Weights of a small GPT-style language model, trained from scratch on English Wikipedia.
Size: 25 layers, width 192, vocabulary 8192, 13.1M parameters.
Each number is 500 + 25 x the weight over its row's rms, rounded and kept within 0 to 999. Layers, rows and columns count from 0. Numbers have three digits each. The size before them is the row's rms in percent of the matrix's.

# layer 14 MLP up, 768x192, rms 0.329, rows 272-412, columns 144-191
080:517525547463530455493501500508490466501489470523450493504486497500540528545506474553492498535500513456481533464535514485472502499488486497510497
093:495539495513514511526473487471561493498543486498486541492474528507489438508484486515498478503502486466503485455529519493541554465490520507481495
098:512523477495490534521536516502550494470492435504514500493520468478480537477513516535525499549516528525478509494502533523500497460487484511474503
092:513527523501483482474496516529488491514461526500516491482510469532550516514495543508491514482520507516494509514472493527477533503504508488531535
098:494556510492516511513548497506516481492532514516493464485519476484463490518516523539483529492518502517486488509550528502516505467449522543484547
100:502548472480456486470471511486486456484522509478465506528448521522518518481467531490505527442490526522533433523508516498534518498515471509493490
103:495505491512492529490574480483481477499547515462495490484504527520515461467499495495527540513502487496513526495508516478507483475520511497502470
111:479490483468473453523501518515516489478535466495477510516517494518512478513525480535497483500503499496562473515504549509512492502466512506509449
099:472482528492476544509491543526492538497532500510524502447484510479513494521522474489518487478548478521515499473512465493490483470522480512479529
100:523497459468540495465435428448484531468462493480468531485490492520519512484471478469502529542514522464482516451501504511505516522508466488540482
097:484470509509509467528511511498479514503455478517494515453538489482496513502513474495481566497491500502469484537493540494541465472503552541525522
080:482512516502508503532484526500475486507509496484469459507524472482533497496502537543472533486504487497515495552488531538497503482515513516519509
102:542521491537500500546534498523466473510487498483525471479496501465480412514524497530491477468485502504508496477539507567498519539531512520506476
109:571491518487470524507496525516472523480511458510488478480472515499537515520545460508495485474470551507502448503491520527506516475480470543491520
106:517480532483511535485496467521549491509490549485491513470519495509528487478537512502534498481503538457509493495503529527520503483515493512516472
114:449518530470478536470485494534472456533501457489512514473514511481461529501476510520501541476467458518503521525504491497510520513516542504542533
100:477488449505508542518508520524503522482504482505528496499523517466518477507482509478522520483409529507480439495485517514517508462489573498493521
093:490526496505492488490522502512513499469523482481471465507475476434515495529479504513513492488527491479542512474475489545481518503500501526465526
103:450457469516585494472546494526454479504507517492504484465530517476488509471500513527474428471528525510504462500512497506485462493497535464517507
120:471531518507523502518464500471471474455520510528494509538468497435474463477467485521443502505495494504477493475509451542481487530466470510472477
098:476536486456517491509533491469504458517533475504449485466547475463467485518504497507523492503482413450483514502530504464484512493492459479500519
101:496516481514501498491463458462470491453562456483480479505518519478461499530520575479559504467449477487468487508505483482440489495459478493513483
103:500516516506529499524485506466465487488494526475484452474534457506488533506496521507501504491508483504479469491479469538514463544498569511488494
110:527495565470507497480544518519525467521483464495503499477503485486501493493469507525472509482473494499518510468542480527507493501509517435470503
103:495521514498457517477490507528484505521492499479481510547503466541481473555504530496456487536513509532520438484479494506473518504526521518553515
098:456500534507520514500497490474502536476493510500518460494548481470483505510567524504507512530528499457503520507480496506532457533518424486497560
091:501456532509460470536500519480492401518477505446532446509539508508522462484523492474524490489501536486530518500503499497478491495461485499547506
088:518507481475499461533480487478486482495512512515511537460563512487460488487552484481521491541449501522493492490492494524474459517518502482514509
107:397495499455555561454494496484501568500503526549534509506509520469501512518454454521464484530507513502499512527497512512535487543472504510504506
105:491499529504502506521511501519461517509514484493475504534525518516516488527520490501500498518546512515521522501526510544518488517512560527541527
092:517480463481501445514529503537468490509488525462478520510552500531475450454561479491490524495467473502450487497493443490513507479480483527509529
107:520487520507511478519503482496519502521486519489559501528472518479491490481535586505494466468515505475454453515518511494462477460500497469541489
103:498511507490493516519497499464502490488497501502498516520536485517523526491495521499455527551508502521444473510540496472519505486468512522524529
097:539517485506550496520492514473499512525534512489508564453493479493500496552535474530489532529532514486511532503520463482500460521474473496482531
101:505481466505508463466529517509489485492474542471480534510471514483498540486505497507506513481509489576520462506509514514549504496511471514541487
106:462511499507509475510433491491481517460524463566504499493478509488483458438502480521573485504537510497543478480512472477492534526515506492524510
096:525503519475510492486472468506485540496502431525464447505458532507529494468501493517499493453466518489523507512522509500535495498527461512480519
096:505484487494496478506495499504486519507504510472484472496509452476502486530514525508506505510507513501499459491498486511515503483538550456502481
108:489514509484484477484468502535514477492473500481506465494523504519510470447519511503499518476468499473494430446509525502522478498507501496504506
094:512495488491506485501539478489527513514546502487476507464491496506481483473475492538472480517517488528511488518471524466520518511495471462484515
104:519470518551448485491506503497465483457474519464515498494510492446476458529484473502450529500507501476490525536506482475515510536452460480483504
099:500506493514470483520488508513515539491498458490487511534521450612498485525507475498491442531514510490518477497505484501539556481493517498478486
098:440498506516471498511492489555485505471480476471531506522521457489505488516495497497519494458467516440461492491516553466470486483471524509512501
094:485509493450501500506498513509511517499455524488531499450532482474494496541502489562494479512493508529504462484536544533461536560503495470511494
104:529516509496528496519481511506491528498523477494496516516524460463460529521514484527476512507527444491533514511542486538463510460497496491489509
112:489486519511482486511515545496476487523501504474511510542504517475510467480511490484490503502481508466499543503490526463488509486499538534439521
106:503550472481475522483557538490517493527488524475495503501486508498519519500493503521453484483525532539537504459499500501500530501493520504485523
102:440510513475493477508497454449523531501446484522502520515484516465486515469544480519523515537522482522514455485488482471468484505512480522477490
100:556501519493498509473484509503499502515498533500488477523483490486520461546487502493535495513477544504454483501506496519519509444525495511489488
099:488525524516485499483515522496484530493550495471485515477550497488460486516467498506519471490535507501485503486503462471462506475466460530404495
086:460464469478498503489538455511511510520521529540481511500541482446511509486474477514488487493476491491489509469508517519500477461494477532555542
095:529489533528503474462505527529516504492500515541519517496485548522498474509535514498522532532532446432447466489460468474521498443546504558469504
108:488506487461514493519505505507523519507497526503463551431512500474525488495482546514551485508521501470539501489471508495500489504524475504477502
105:471512499515525440526509459485492446464489476498515513504522507523471495478504459496489478515495442516494478447545471520476474543544511487504502
100:495497475518512504547499518501490469452474441488528478516511499498468476501491466473525482461513512533515518508518516494520525502471414496506511
088:509507521492464477510476488511450481412504485548474506487469509530528529510473514493450498501498529447488439506500513491476516486511506477504479
091:480488542572464450474494483568466513453495494500526515515515447504486503514491485502497519470499536470507507509490532490510528491490514494470544
097:517510512477505505500480501499513514496475484508530490528481494480511523534515518484494515451487517492523489504468452498493500508541463561508471
090:487502520528484498510496492542534508528556507504526488480542468527488537531489508536508527485502524507528489502563481489495471524508505517489491
085:470499459491525471505529491484488509482526535512505495502507462495454498496502474495525527486493500466486499505485522493506451497500525494530470
090:474491511494536470544529489517528498544490525498481520485517493546496525520486524490493497432451499503505491497485491531505542524447494483494511
094:498484501512466457542548526468496531557497540503512491504532521479499468512486486471461507550480531481535466495483465491501507560506491465446488
104:504491507479486507466487509503488514472499474492476453488516500502490507493518559530532493475539486510439506519504489498499499456466526545508524
106:496516491489539475482468482491489514484497486493527497518521466475456498445523537523497486466488449506506536526524488532491481486504489517509508
098:483514475449505465510501478498515519482522499511495452520491494521509476485454519505511512461490426523521498486495465553529492509508504531507529
111:476460523493519521474457481493474507492525504506495516521482498473519485461518475524485461542477480473506460489537452552489476539498501455483502
098:504505504497519480487470512548500470512491473455474471441524491493492508509493536539472479499497526466498489511484521517483482479500504485492508
103:502493462480517508466481479555500491515505526500456500502522518525481533480504501550510478506538445543517492490524474471513455525477501500523500
097:502470471535486517533469495526507485489472458483510489520492435498480489518455462519515478481540488450534483474520496473461450507472502517476464
103:520512504486524510519515456520473480526523495533495470489497522554492515486485478480498520508507523482456477502515522482478500531484521565481510
097:481478494533498458519503502498496478519483492486550498527524487559512475519487556519493482475462490516501503433469504525494476494522480467504531
096:477498552498521505493523501495495445500503552472498502532483540489505466496479520521504484472481503487490509485504512492524467509505520552461473
103:463564505507476531495514536505487516507533478482519525483509492513508478473496520488491505523510490464519514525496476526510459470462497478562485
095:488475473492519496494510470462526525489473476541490472510505503518466519534501487517522505481526548507544512487545538464493468514453552462506508
110:516548485515515552498509487510484459514490455488484504522484517482421469514484524493515521513503502471519484483597495514479491511479462522445469
107:536487516473482471502456533496489438495530503512528457511498536514513494472506467533513486487512505504464483486494478462497518482504503518482497
098:462493555513486459471487482488486514512470496501490503527499446500489457500469502537478494491498445526526506462443534545456472482535463523453490
092:519461512503477442538505513452542531508555514471495496507512520538451492516499514502509487494520485509513515493540452501528516507499532511549541
097:455508535484516490487477469488511515456510485501532496458483435523504491496495513495500507539503495462508482545512503497533431525498521524505463
089:554499498515515505487518459480497512495479487491498511533474529512463476537474491530493497501483494480517469529503517498439529523465465445456463
088:504481460477505541512524490528520479482501487484505551506468509516477487523521494480483531517524478531495503497488473486515510458481507519447484
098:470491517518447525466513491518528484544477489486499491469542499508486501501542519502458536466502485430535506446471499434518495525500474548464475
104:464500493530534505498532506488518514497522485466533496563509535519475496489486451510474479524505468490475504466544545521511479492534515458500507
092:497510465528505494529473459469514506516510453524504475512529492482458501503564507500510443479485484508516494518474503518531558531476504476498476
100:477523513467510545521525508514493503468532466539491491502512517531506495496495522482500544482538508538539482506496452513512509479472477537507476
093:438516475523487488512535497489470516443488535501525531475502490497506512515511545511526502494458504515488452461488518495463511486491464536466571
094:516495487495468503502489444501489489455508516468518443454487490524497470492540548472518469523462542451485476496505517501511492482522517485489479
109:526438498475528538496488493455516480511496487559486485476515463494501485540496505514508522496514482485503500485514468492509535496454485497493467
099:442503471517496482491520492519494531494480505508521534552508506524481481483513500505486515581470525469521466480521479489464519503496501548524483
099:510479530524493467503502495486462533490502508529506491520534505511493498506510528521534537459463472502494482515517447517451510528517474538500504
104:530508504439486468489443495459555514464488516483479497496519496500480553496475535501448540484529574502484520498550507472499528548491510508467497
107:487526547497535499529515498489486469468501503534520508505479531480502544505513456499502467468475506517502495487545500499519514481494539484542502
099:459521442508525475491513510524507483550524483490473508486476487484478449518489527524545554479509501481534477529482534542458465526506484493560447
092:493564517524470470540560534505542505472524517493448544515525469510499474536525490498493488500465466472515491494510533499560511517502514508474504
104:521494493473522505547489537472484505482508474460479505516521514465494478514459487543521453492492509539553446490490511510499524479504505478554490
098:505490498507459485493512453494476501516507488473512582467487483506487499500517542498503503461468515486491517499498478486481499486473522547509516
097:508527510466486507528522477518470519458513464551498511514510488491485468461438466521530501476505542547544461451526502480549471527490507486485479
094:507496497470476473458509495530491450490496554507521521494498504498504503529485487517482502519486516491548505471532516491469512523499496523522512
110:496515528476527486514510539458438488493462496482500486466511495496494478483509495508500516473491480498465516509484518519528526500530504500519562
104:510498476440510490510515511480492445489506479476527507494549492526492497539538508468494508470482461512494515462527499509516496480530491507499496
093:490484539509521489533527492514523497509478497477530572513527496502474488467503522523486482472533556468522459520474497518507533462475488502527497
091:511499517517498454504497509520536515492515503531460469546523442510486487506540518513497509482477477497521493473483455510507510495481512526468521
113:485459480501550525537483476448527468494552477489505494481534517516488501493540477534539455494489468482500479515505514530509449524490514498521466
093:486507519489503485467517517500474482529509492534524475521463504519511507462532540503517500496510538480544514507512514480492475534523468497537485
095:479491489504510464519499479475515577532502526509488495503551495528444498516511521474487533499492451478466542451498486460497459523517513520496469
089:502507506481486468434509502518478502518543542501495482457482515469456513491527536510478521520513515543515544485512498471510419488497453505482527
098:484470491506467505495500508513499499474463532496509468517504485525508445474498469523471494481442471484485502457517493547473519513544516465513507
102:488500481505476481491518487503484524532469482471510513489542547524524491499508492503484550552476525491495491551504471525527476483504515507554542
098:509495523493518514530499518510458495499521500494463533478500479485451495528541467450514488440473493529484436494516508461526471528470506530507512
120:515519540490481498521537486497473483523519495460510480495477514481492503499496476515478480522500522493492471486454496498503526517480490537543531
108:497488474492509484479503497525468506483494484481486494523507537517511536484528486468470542528484520523526502515499454468474484484526490512496477
103:519532490496473512490514518501493486512521495491488466528480497484506482508529463501497477456507509524504526484492497512469484515528502489520495
117:463478483475490478528536516504492530504526514514496470488540513536503493528505509536527468527461511535512506492522443551498497501525527524525473
091:466489434451538533516488451484464477517513563532473559505479493506471500493496509505524504543475476502516494536499489512492474464489513478472492
101:501502499529480516495514507439577525451478483478551474508519497440523493488499494485491505515497492483520499474540461467532533494498490491481520
102:513504523498519488523474501492497471463489495498496500495530477484452490533521519523493577512479481508539512496491491495508488465528472493488540
112:499481492544519483477525515510479471508474475505467472494518438467453488516523488507499493495491485494495505492501476511478464459452518463477519
083:509481479522506463473501474527501529501523459515528523518532533519476503514503493483453495528497482508480480481514527463442492481526520523548515
098:473581502472525487483554535523442491490478524514542503494480511485494461494517494477473526484541478482468476470510482495478472509504499541509509
098:477476515464513468511494508523496495519495514515517490489518501504509516509499514521479516528533478499474478455488497474531495522530508503490515
107:491460476460485540494473526500502415494507522505505537497502534530436524509540497502492486440529466506502469517481481513547493465515486483541477
096:500529494494538496460475533511495476528461527543461482503523474508489493459493507534465446502508484476501506504533482475516511538480516530527492
091:515481498477464501472486524516488504515495482475490515494495493519504466495512487486513515521485495508506498458469467499494556564520545537491507
110:515472473449499462491529511495499528466440522491517508517510482504515483499487512491507487502531508480502545494501535482516543490503526484495503
096:486514495545485527493453519476480533508488464459509519487503492474520524489485480527541466545493497478509518505501458490460479482489516483500506
102:522545494509517512499499474485543466502494483458495456466523483489480532512548448501527476501469522483496495494517512513518509515490503519467490
097:546548476487507485496493541511505515529487464495456497488528523522535521494474539488490475525526448469514490498501521470526482507473478493492509
095:489518508480491541479507510486500493544526500501519514497488520522533546482484482514551436513465482546497516496502494469459521518476498506524516
095:523521478500520497495468462443508531509505507493512495501518515545502509480469481495501489493496487514529522494530467517532492512462548502473503
098:495456494503518502507514526520509484477529495486502512458513524515549501500540527519480482519520511494487499484483470494503546502484494491522498
091:528457495498482510450496497496515555495507501470496500500491492522494527511536533497479476468493480529513475455508519471478499512505532479543505
107:469497502485480503515550464520488501491511497511459484486531449460477445513490512491496471507553503456522464504542473498515519538509501470482530
116:509515488473520503505519527502494451499507460548519506517480530524497459495497535494504508470517514520513504496502515492474460487497516481472482
103:473490530439503489535555519564529498526483533507496495507495480529453474492516499510500528505495428458513517480519520503522489500535498512514497
100:468444524493453556540526557519522502498498528493470513500461541458499466474515457508491473501545501493506524498544498461484458486481496497478492
103:493509464488549518517508458512469460486503475499486448506519452473562514490500504516505524484464504489544425517508510503482481532474492498477508
095:545477514516530517488541464504430541479451487521462488461534489527477471459484479513527550484498496506544480480515490489488443528525448500474493
097:467557504535491484474504480496516496478442503467541513530467481478439505506485490525484505470501482498489497474533508526537489473514499515466495
106:564510476458531515504565515484524482553502470511487474476501533477526518505513476506521522505545472529527463454526530513481515501511470476496496
100:511484550498477488482467506464535513490495511487490495523519518501464461470476506502474537490465459492476459469466513529536474450495504485526511
105:508505548490518462501493538457511532515495469492494508485510484480481487510540493524540496492466501492490466527501458516523473474462549495483567
# layer 14 MLP down (transposed), 768x192, rms 0.268, rows 272-412, columns 144-191
099:443491501476498549517499531511513494507504516519487475496441445497449506516478492489484494471495519493484521515518498518529512505498469492487511
097:506497525529470504486496527499499492492500542491507493545449494453480495505501475496545490502575453483515523526518492513513519514487513524516519
115:487495497506478426501447499521504506553525529454459474507508524510463531477484550489500474497510497492511494494500517490484499505485520556490515
086:535421483524462504503522561502524525513467490562482514526552511530459486530493485503505482491491498501513483488518506486432508498464489448487516
095:518525514541523489561487466543504481544529540508500467491500470501493545487471485461460473503545536508488510544503526507518468516518461536518503
092:487512501484505501478533504500507492491525507458482513503511455525479512478473514469499513500465493477521472523501470455527465490513503534482482
099:512479527498479466517533484506536472554534534507495514518486479479463490482556489527511563482519500523528510491471501473530519533503451519487572
116:498496561500496492512497501500481485540471538496527528514510516483494506488494499499429506522523517495489514491502481506559487555490519513491527
106:539471512491531521530485525506506472522513507473477476516537512448475494560497519499565493532553522524463470519514518475486475532502439530491497
096:514503486485518543536520539523523537458531473473488509480491500448506515522513550533519491463493450488501561537508473461502516485477527494485506
104:493474446515466478471554510511483482528491474499553524525527458493494493517489486494498500470535428491507535508496549498524510518483530510484487
098:452502505479532514475504511505508524479490527494475504470465512531532472482493504470483486464492512498512504504550481548494501470523502470532481
100:531551505491484515490505501484528490536490484515505521454470513471504518468476536450499500518486478451483505537499466485551548501478474469468476
101:508511507506509493532504501454486512508493506478504529513508537546519509516498474519485564540477510503552500476470492501449519476535511500494522
105:521517509500500468477486517506559534475525520505458472509478494507493519472542498493485518557496499512478489466464515499475529505537505545503480
109:514468480533473511492470522482512505503545486502454515503485552508469537496519490494479513531494533419521485488497508467502529482442477510483474
096:493498491503530506484477531504461510508441512536471487569562491527507514468474477532481496475504492496471462469532505490496493508489444491469468
100:477482472542515521499503511496479543489492486540508487464496490452515478451497474463525550521538500515522474513518461513491513523527474450486518
098:495490474508476496502506515548524501450486498499514496500523538524513495492507512480531512546561521530474512495511510494494490509465507509483530
124:505449461487495492486531541456544505510486514446458466508474505479514480520477483518499539515507475511515513484487518510500523522531480483518487
093:528483495505527505473527543455481468495456563523533477504495492449495506487517517504475469488488491528502518468514483558503505474479512522484453
083:559534487507493501486474572522480466502517471518446450476498437463457528523517504482487489496488516482524516519519508490462531497490473488452480
094:497461470500456564547479515532483518499484528516516475502484505546492439502516476515487496538524502510516511494547496497460487514458506537467505
106:515509528486521492472469442529532490502519520546491479511503472494523533507479450490509506463502494488463493516504476465540476499478490511460475
110:482484505517518506515478492480534458528479533474486503439531495477517527532512488535521473432520494517497473484464507513516449490499479449521485
107:512514517500517484514501479516489496503519472508570465520495514485463500479476505492537512499509498488510535513474556485509518500517452467509497
080:519494531516458483535470485467474497511493537488486514518483471503482493504492509514520553463490494547487542523487493562478535510506486507534496
093:527518495481539484446471534496504506508554511499465455530464479459457498486532472461497486523482488459467507498526513484509534519497515485474486
115:484519467551465476515457504521496525530500471511481456435521476496557485533499508524478500486472489514508515527476532486533530526528469506505535
094:479489515478516483476499527512532530500520432519473536493509520522463548492464532519489484505532521512516552488519447482522503478460544482498491
084:509475479537570543493530496509564477507499483533479528541481474449497520538493519471524486522499482507550479468511467506474488467506506497496503
079:442505487493476462491520531497477463526473512515492484498494494519490495527457494428505476526514538482516552480488491471482461507517478542484491
110:526487508504537520502516538481538511458544507579531521528542511540499487518484480554528516495497510495513480475565495529489517500511506486481487
091:450488495503498487500480477502490523533441501500511498482455503490520476475469501496533477562500512460515503500485443505519503524510534536517476
098:536520468493478521513449532488525485490465508494535482517505514490495521498511501499504533504546496524485472504451461517521524510510480496501529
103:481474537491483486488478505541468451482490527525462516494469484514486501474458508504475499498508481489508556469518462533505497513543517491491513
099:481516522471533491473462528558465539503510475474505486484454510524543495489551534479506490488526450499478505559484480531511478512508457502487470
100:490522471501504467477509511478510488472501518508489554494505493517512568465495519448451484453495515546485473500497511458505504481532501486531492
118:522524529516525536482485551503494478515564470510524487497488496484490452512501465515489542507485533488512485463505514522500493507559477502536486
102:521487504535506516466502492508456504479506520518512483488458500497515500492488519490444496491502487498524501509513469494486521522497522464462500
084:512502502527490511503498508535476499511518495509497470471525484504461458539511559466492492524495498533502509502496554547501515471526487565500513
096:528493507479495481493549499498460509499461527459498530543541505531521467459538528530500498481530487526538487466528490486496512507504480533500529
089:478516524520492485494472501525505543483477495508464455504502467452459474444517527463477528472457508489506491505498492526494541470546468508509456
104:480502501468506505475492568505481478519501529536507478524483532517509488525496511453461513471434515522518496527507513457520497546508489517479510
108:525481475513497481519534446523478485482494516490460511508480515474497522504515502471493532481456495488474487480497468502489534527476460498518508
100:477536518485469533464528490511503548490484512490481514505504505470495526532519500497506524464511481460502475507543508508509477480499499493514504
116:492470512512473494482509519502486543528445500547483505505479519494511457494513479513529527551486496503502504514488465511534468515464501531476486
089:505507479519523521485519477513486530509462485507492501528500490523464510531511573525527499523471490517512488517507562497508452488524489433502483
102:536477519489517545485465490497533569456510459526499478492496540492496537509536465531532512505528527550474462490532485494480490507545511482480475
106:477509543496498499488480500489491490518501491464539452537509530519501476570520513483523499510495515438491510516504513504502542510512518469531498
083:469496560541520464502509471521521511479480495537492497485503518532537503484512527465499532524495479480448506541484508526514504577533499496482441
106:466454526487484424501491565486506526512466487513493499504502476515495509502544484518474495447520485545496471520541501485475540519508476519552483
090:513534466529503515506456549526469526514526501489514517498492521518463520498509476481489474446501493539516533506551497515500558487497498477467529
089:501511497489477519509546512518463507513483501499455526487468477486484470514499481534537513483491503453473481479476529480445485506522497448486489
102:483488494530508516510483499506495468521521511466556459464512490511532487550500513575516499482544472527483475511472507537519520473490498454444470
102:503531507560496514531509518511489550500488507509477510539497525496498519527479495502482527536514489458527559494472480515485510458483483498523525
080:550513485490549490483504536528479535490459512511460534495485509493455523491512481507449471530531506485452451514504496496479493508496441527495555
080:493481524471491482507492507485490502514524510465527504529514545506499479491456481556514459499515497522470502506530483500563503484492480488530519
098:494538486532519502467545504543452496507464525534472443485506506473522493487486535513480469464493483460524480546461515515503513472524543553467489
101:527466493523491520498501521467501504495536511521470499472510520460479477440512530532489535518472503511490496542512501504522522461515485507470502
101:529500498522529514463522499509505530524479491469516511520485463466510470508446450530539531484504530520535522534544501529514526515525464486556481
093:486516518494508519508454502488559509488505527551523466474499498449499501481550522513513484504547498502532491522498486520504469499489520496467532
088:494520516455504550535496507523510520480522458535514491488455511486508522499531498518564552453480460524467508522505461509475517503498499483552512
112:507512488504509564500489506480503492474495484497501495555492452492502481476492504558559496475493494493522515483537472520502527492526483451495501
093:530508501468503500530513517508501472477450467494501477509518495530510518527517481509499503519516481465533516507498522454501553521486474519505508
111:484498467484509516478542494488474448494481500483536487486526480502477417481472533535501559504499470500529488531502527527490500436445485492517508
108:468516490495486474484522517494499541487545529501525515508562513513482497490496483491500499520482472508535487484487492525477481498549546528508495
091:488454517493497491504510488439472460509513462500562495498488474481472458499492478491485509478466521478487512498495513528480531492489536506485494
100:566496543502485539474497502483531528535492527532504466486492500469537517523497514533506481531504475497475540476552498525491514542503507466557494
083:507514545459495486529483490480476488469536466451526500519512485503476505524510467509543448501485487463466546491452520528509506494551483490519482
110:565477566540500513532477522514545556515510473520520522472553507503462466487489500512517508481486548513517515477469506491523524522506498502524523
099:495494507525499487524521536534527459509538468527500486517470534483486521497511526495518503479477495510504459456569510490459503492545536496541509
123:477525453492557504519491489463498491505432508490503485518483507497502526483479519440441511474509522510531507495498527492482525463507488490500529
106:470519525503460515503499485513495474565450515510500494458477498526519467527529522482505529496485487474494486514567487549471528496523515512519533
115:501517522489474503468500458506521513496485516549517502550559528549510564522497520448551545521542506525532490482496520472497512546490522493491444
101:513512511493503511483477517515488460521547534525496478533493436535466515509536477537448492477508480472487482480483511496513464430551529518533504
109:482494468516514456499502506503531541518470515507498485471529513497507512541486519526528546510520552527531499551496479488511491522549477505503523
095:514450490493553491498512507494470451491528521478474491507533520462503461549478527487476516489480492467514510509494472520525513509472507485500543
108:500470553538512520486490493484516470496526487519500515481527457513489515504497510464527483503497480471512493564523518478547473510502484519480523
096:560458503509527527516514528530496479527499500528482517478510500461495454457498529466507541543461539463479467534493513496507510496515536485502481
090:527475487506503503453487510545503448542517503496485503540426495519492549508490500500475512558527497513526476512532525482477486513513499502474514
092:512508492527525486504471521517520499539458498560524506502465566491525487469505490469506501497480515493502490462501501508503478490502528490492474
123:528467525487467471491476499471503527486524504511523512482499473495502474501515497466513464473519482483454527510492489491505509509516541455509517
091:515497493533453547532470460513482486520579512512537484479491472493498525532543490459526531495510540494494520463482551512457540489476474510507481
117:471475498480494455524516491492511495490488475504486485523524501529513502524482506473461531561474509501511495507506491553476532478524517498497471
095:491516450483500490487474500562497500510488487529454449499474498505462500457501505444489529492524498504491533485529476506509505484485557465463473
101:488496461523486543488521451545530526469521491536482494498496483494455519519476484511482501500524501530513476487480490507473502494499517513477522
103:479468491497488512458503524487526508465519514535516501529519495480467490425482491529555499443506498505518499531528517503532505481487490523528528
077:535507534518470509544491531522458501511509563513472497463460471474511532513500511492504511421495529501440464477473521523491514516520474519515491
100:496554495503502495465467492472522482492517497513457509545488516497486531531523490507522467454460502566470489469510499510452488498516480509544457
107:525460477495511512477496505533494493503497487522477517493462508534497486491537494514508537501504539529455503488514469490481516531517523505495515
093:527520520526506500488486534506531491470457510503468500536467514511513470485449499524487525532441476513482468450469517464483499484482494513513520
067:472503513491476478505467515449480488466500493515486505502475512462510516513475479551513472508474471500522509522494514483538563541517509500481522
092:481472507479512540475517540501491560487481477518520498501512520453507542481518503517525518499531524530485534504517493516485431446468536520540473
112:573492474527488510519492554499492476497485481497496538500523493529511509506513505564514447497509531478519540481484483495472502462542513488473496
117:496526505480507518500556501525499447520523502461512481480463466508495479484480524479504468524494493466539508489500460521457471490463468532528532
096:503490530448493510463502496477478528531520492505499512499564477494475503477514498485519489521517490488498471497503507478437463478524491523490513
110:455509489521488490513515477508495527508486551454501475488479506555500474516527497505532525482531507471463505474458458507460482487498499535489479
109:474514517487521485500458534490498497509472549495499451499531481498556521480525525489544459513512510489506520512510523492527524489466475522466477
094:493525551489498483474530492508489525509502556527507454531467525483518496478520457524505542532570501552504466496525513539466503492496534506468452
105:530457472523467496519490515482506494490514468496482507526472490512495522488464454528512510514468518514499478482527508480525511478528502469499438
098:512537498513514511441511512519503500462464482539464474521520492516477468500503533494495492508502483471463515475498485500494476504495467504499510
094:537516498519508540505533554488516519531498511509484499537478491463475563559474494524514465545487530494508514519512475472477504495496469481509494
095:522459502501496498484510512506493489575474528546482500477512501476506501517501484467507481513467493518505496486494545486489472432503468538494473
089:524525522499481522518481493479546465502509556502458456525486478502543521523506486504489522505507452492496439465517511514530479502502500477532504
087:500487489522436533510490523515495524490455482484508522480470507534502488505500531515510486503548464500494542511518525504509540541474539450485501
101:484487495502484551500516502491521505497479509525527489506503464491507502489522526491541531496505487539512463518562506510478497450518483473460480
100:486482470502500510485439519524504513528484474493500524495540530503494487508512514501499492499514495525488472525508496481548520479505477471510522
097:496520499515501486455481514491444537535507457526464500533490501531513505468522481534502511466495485470449500499480503485493502477516480471514503
099:500466488517500494480504489498437515484483504497523511505473519490483508485500476470504528478449485522542494504492474475446475501512457495498536
092:521503479499477464446510497495527530459484471506533498480509527505513493511485501460497475447490482483521444494479475464480464532506493533576496
111:504470497469508503504514509506486475539510543463530500527486502528532503488519484464515500519455516448447443511463553527527526497488504514472501
113:495465469508533472534481528505510487476473466506481511500456519482528515502525483507494503511443503571507524535510473505506493464493510456468522
093:541530493502511529458520551508511560509533511520516479514514513524504472478549500522519472480489511522479470464511478492500469533596502508512492
101:506505519503499502488521497510516509524499459469511525556492507486475488509448511504521490501528534500534474505513507494481492496552514468510490
108:482485490508499498477507493504504483483526517491546487523509513533498524529525458525473480443511478455512519512492483489438508503447490521533482
111:506508509510490482510473525472475490479515502474509458510489472505489491513512498579516537515529481499513509487487487496510461524512473485498465
076:469524468490480481512567502498519508512484549500481513512491493533488501514484498553536485511508499496494470560524499458497511480516506456511487
101:513435512515478483529492518513504516536501447498420522505513514480474510577471496476509482493494455486479511534504496504528496467495517488456444
103:487504538477500521477500507550482482525519498490506525534515478486475495576516524484434522498512486514512551485539472525463507529491515509488481
076:446480455532493516509523489502481478529538549514492532478495464504513487508484510520475470493524472544479493503513483475524523493496486477514508
096:468501499522521493511496452502504506504531484516526491525471501504518517457462470493556478453486510488502525502525517503506481491522536527504504
068:444518534527511516494556493519490503507539520564477497527500486501487504447456522494512505488492537520489458531515476536488443479474475518511527
107:514520521523536529470487518464503490521482522505490539505515516517522476480513433511539532462472500497517459482471513487499494517510498516480509
100:509495470477471480478476519556466533534498479516494540494483499506447520504496560492514549519522491477520507515504502516563518517516490533505511
077:480512514527521484503471518518490485548472515481475475537481479508532503485471477524499499567466460501542469496494508485476537472486521521477486
106:501521511570484511457520510436553550521502451528502492505520498496496479476520485520518520484502502429471500537524467457501506453522505494501459
093:524498467509528517484551532503492490519545517495512448512479455518433457451489510492526515444533489481492523476506504528487484496533439537508484
096:507502515521505488456503459469530489488474471502461531473447491510485446536509485551491504448486523544509469457510472522509477493535547496520527
091:527532510488478493543526536514482476523477516492460475509493471463494452467474485486503509486484481461492507485508547515550489482505520542484459
096:462530510494512467492489515495534514486492562505504508481491514522496491496496501532514512492478510490474542515488473507516504512451479535454494
102:494523477458502485553519515466479507516511502492524495489474519522461429513485508502517527505507504449512475492473490521515483500510461504513510
092:505485493496505561494486516515554504516513529513493507510494495486500477532520471523572498550528480532477428531482492562497488504524473454491525
096:490547456487535515519483522534501507492468510473508511495522509466491519463526472539526516492505536508480505524514489469487550481449476518480464
110:484511521500480537526516478473493491486487522487537485454511489492487477525479500511487497550515508534474466529501489509487511462484491508494472
076:492471518517480493496492532467497472485479514497491538486472536519453515464445467471516496531508513451468517489516501484515529462481547524486536
116:509493479542508508493475470515506531489527509489514481468504487538475446517558510447497540532482479505543518535490506552479509498495486499485520
104:493533505518517469502540476506525488512489560499487487499515517490512501514549516530495497499520534475508494486525519516449528477520519544540498
098:517541510468515550515470487509512515488470497478506506504526528492515486511506535502538511479538528503537515498532499484526509504508500470481500
098:504487471497514539480514516526535518552448478526473513517510478533443515459510492446482485530470471513495457508516490493537524500504464541463517
111:576455487503536516524500531477460498507488443463463488495495439508483489494481494533500500501534518506532492497467488509491522488509469516455534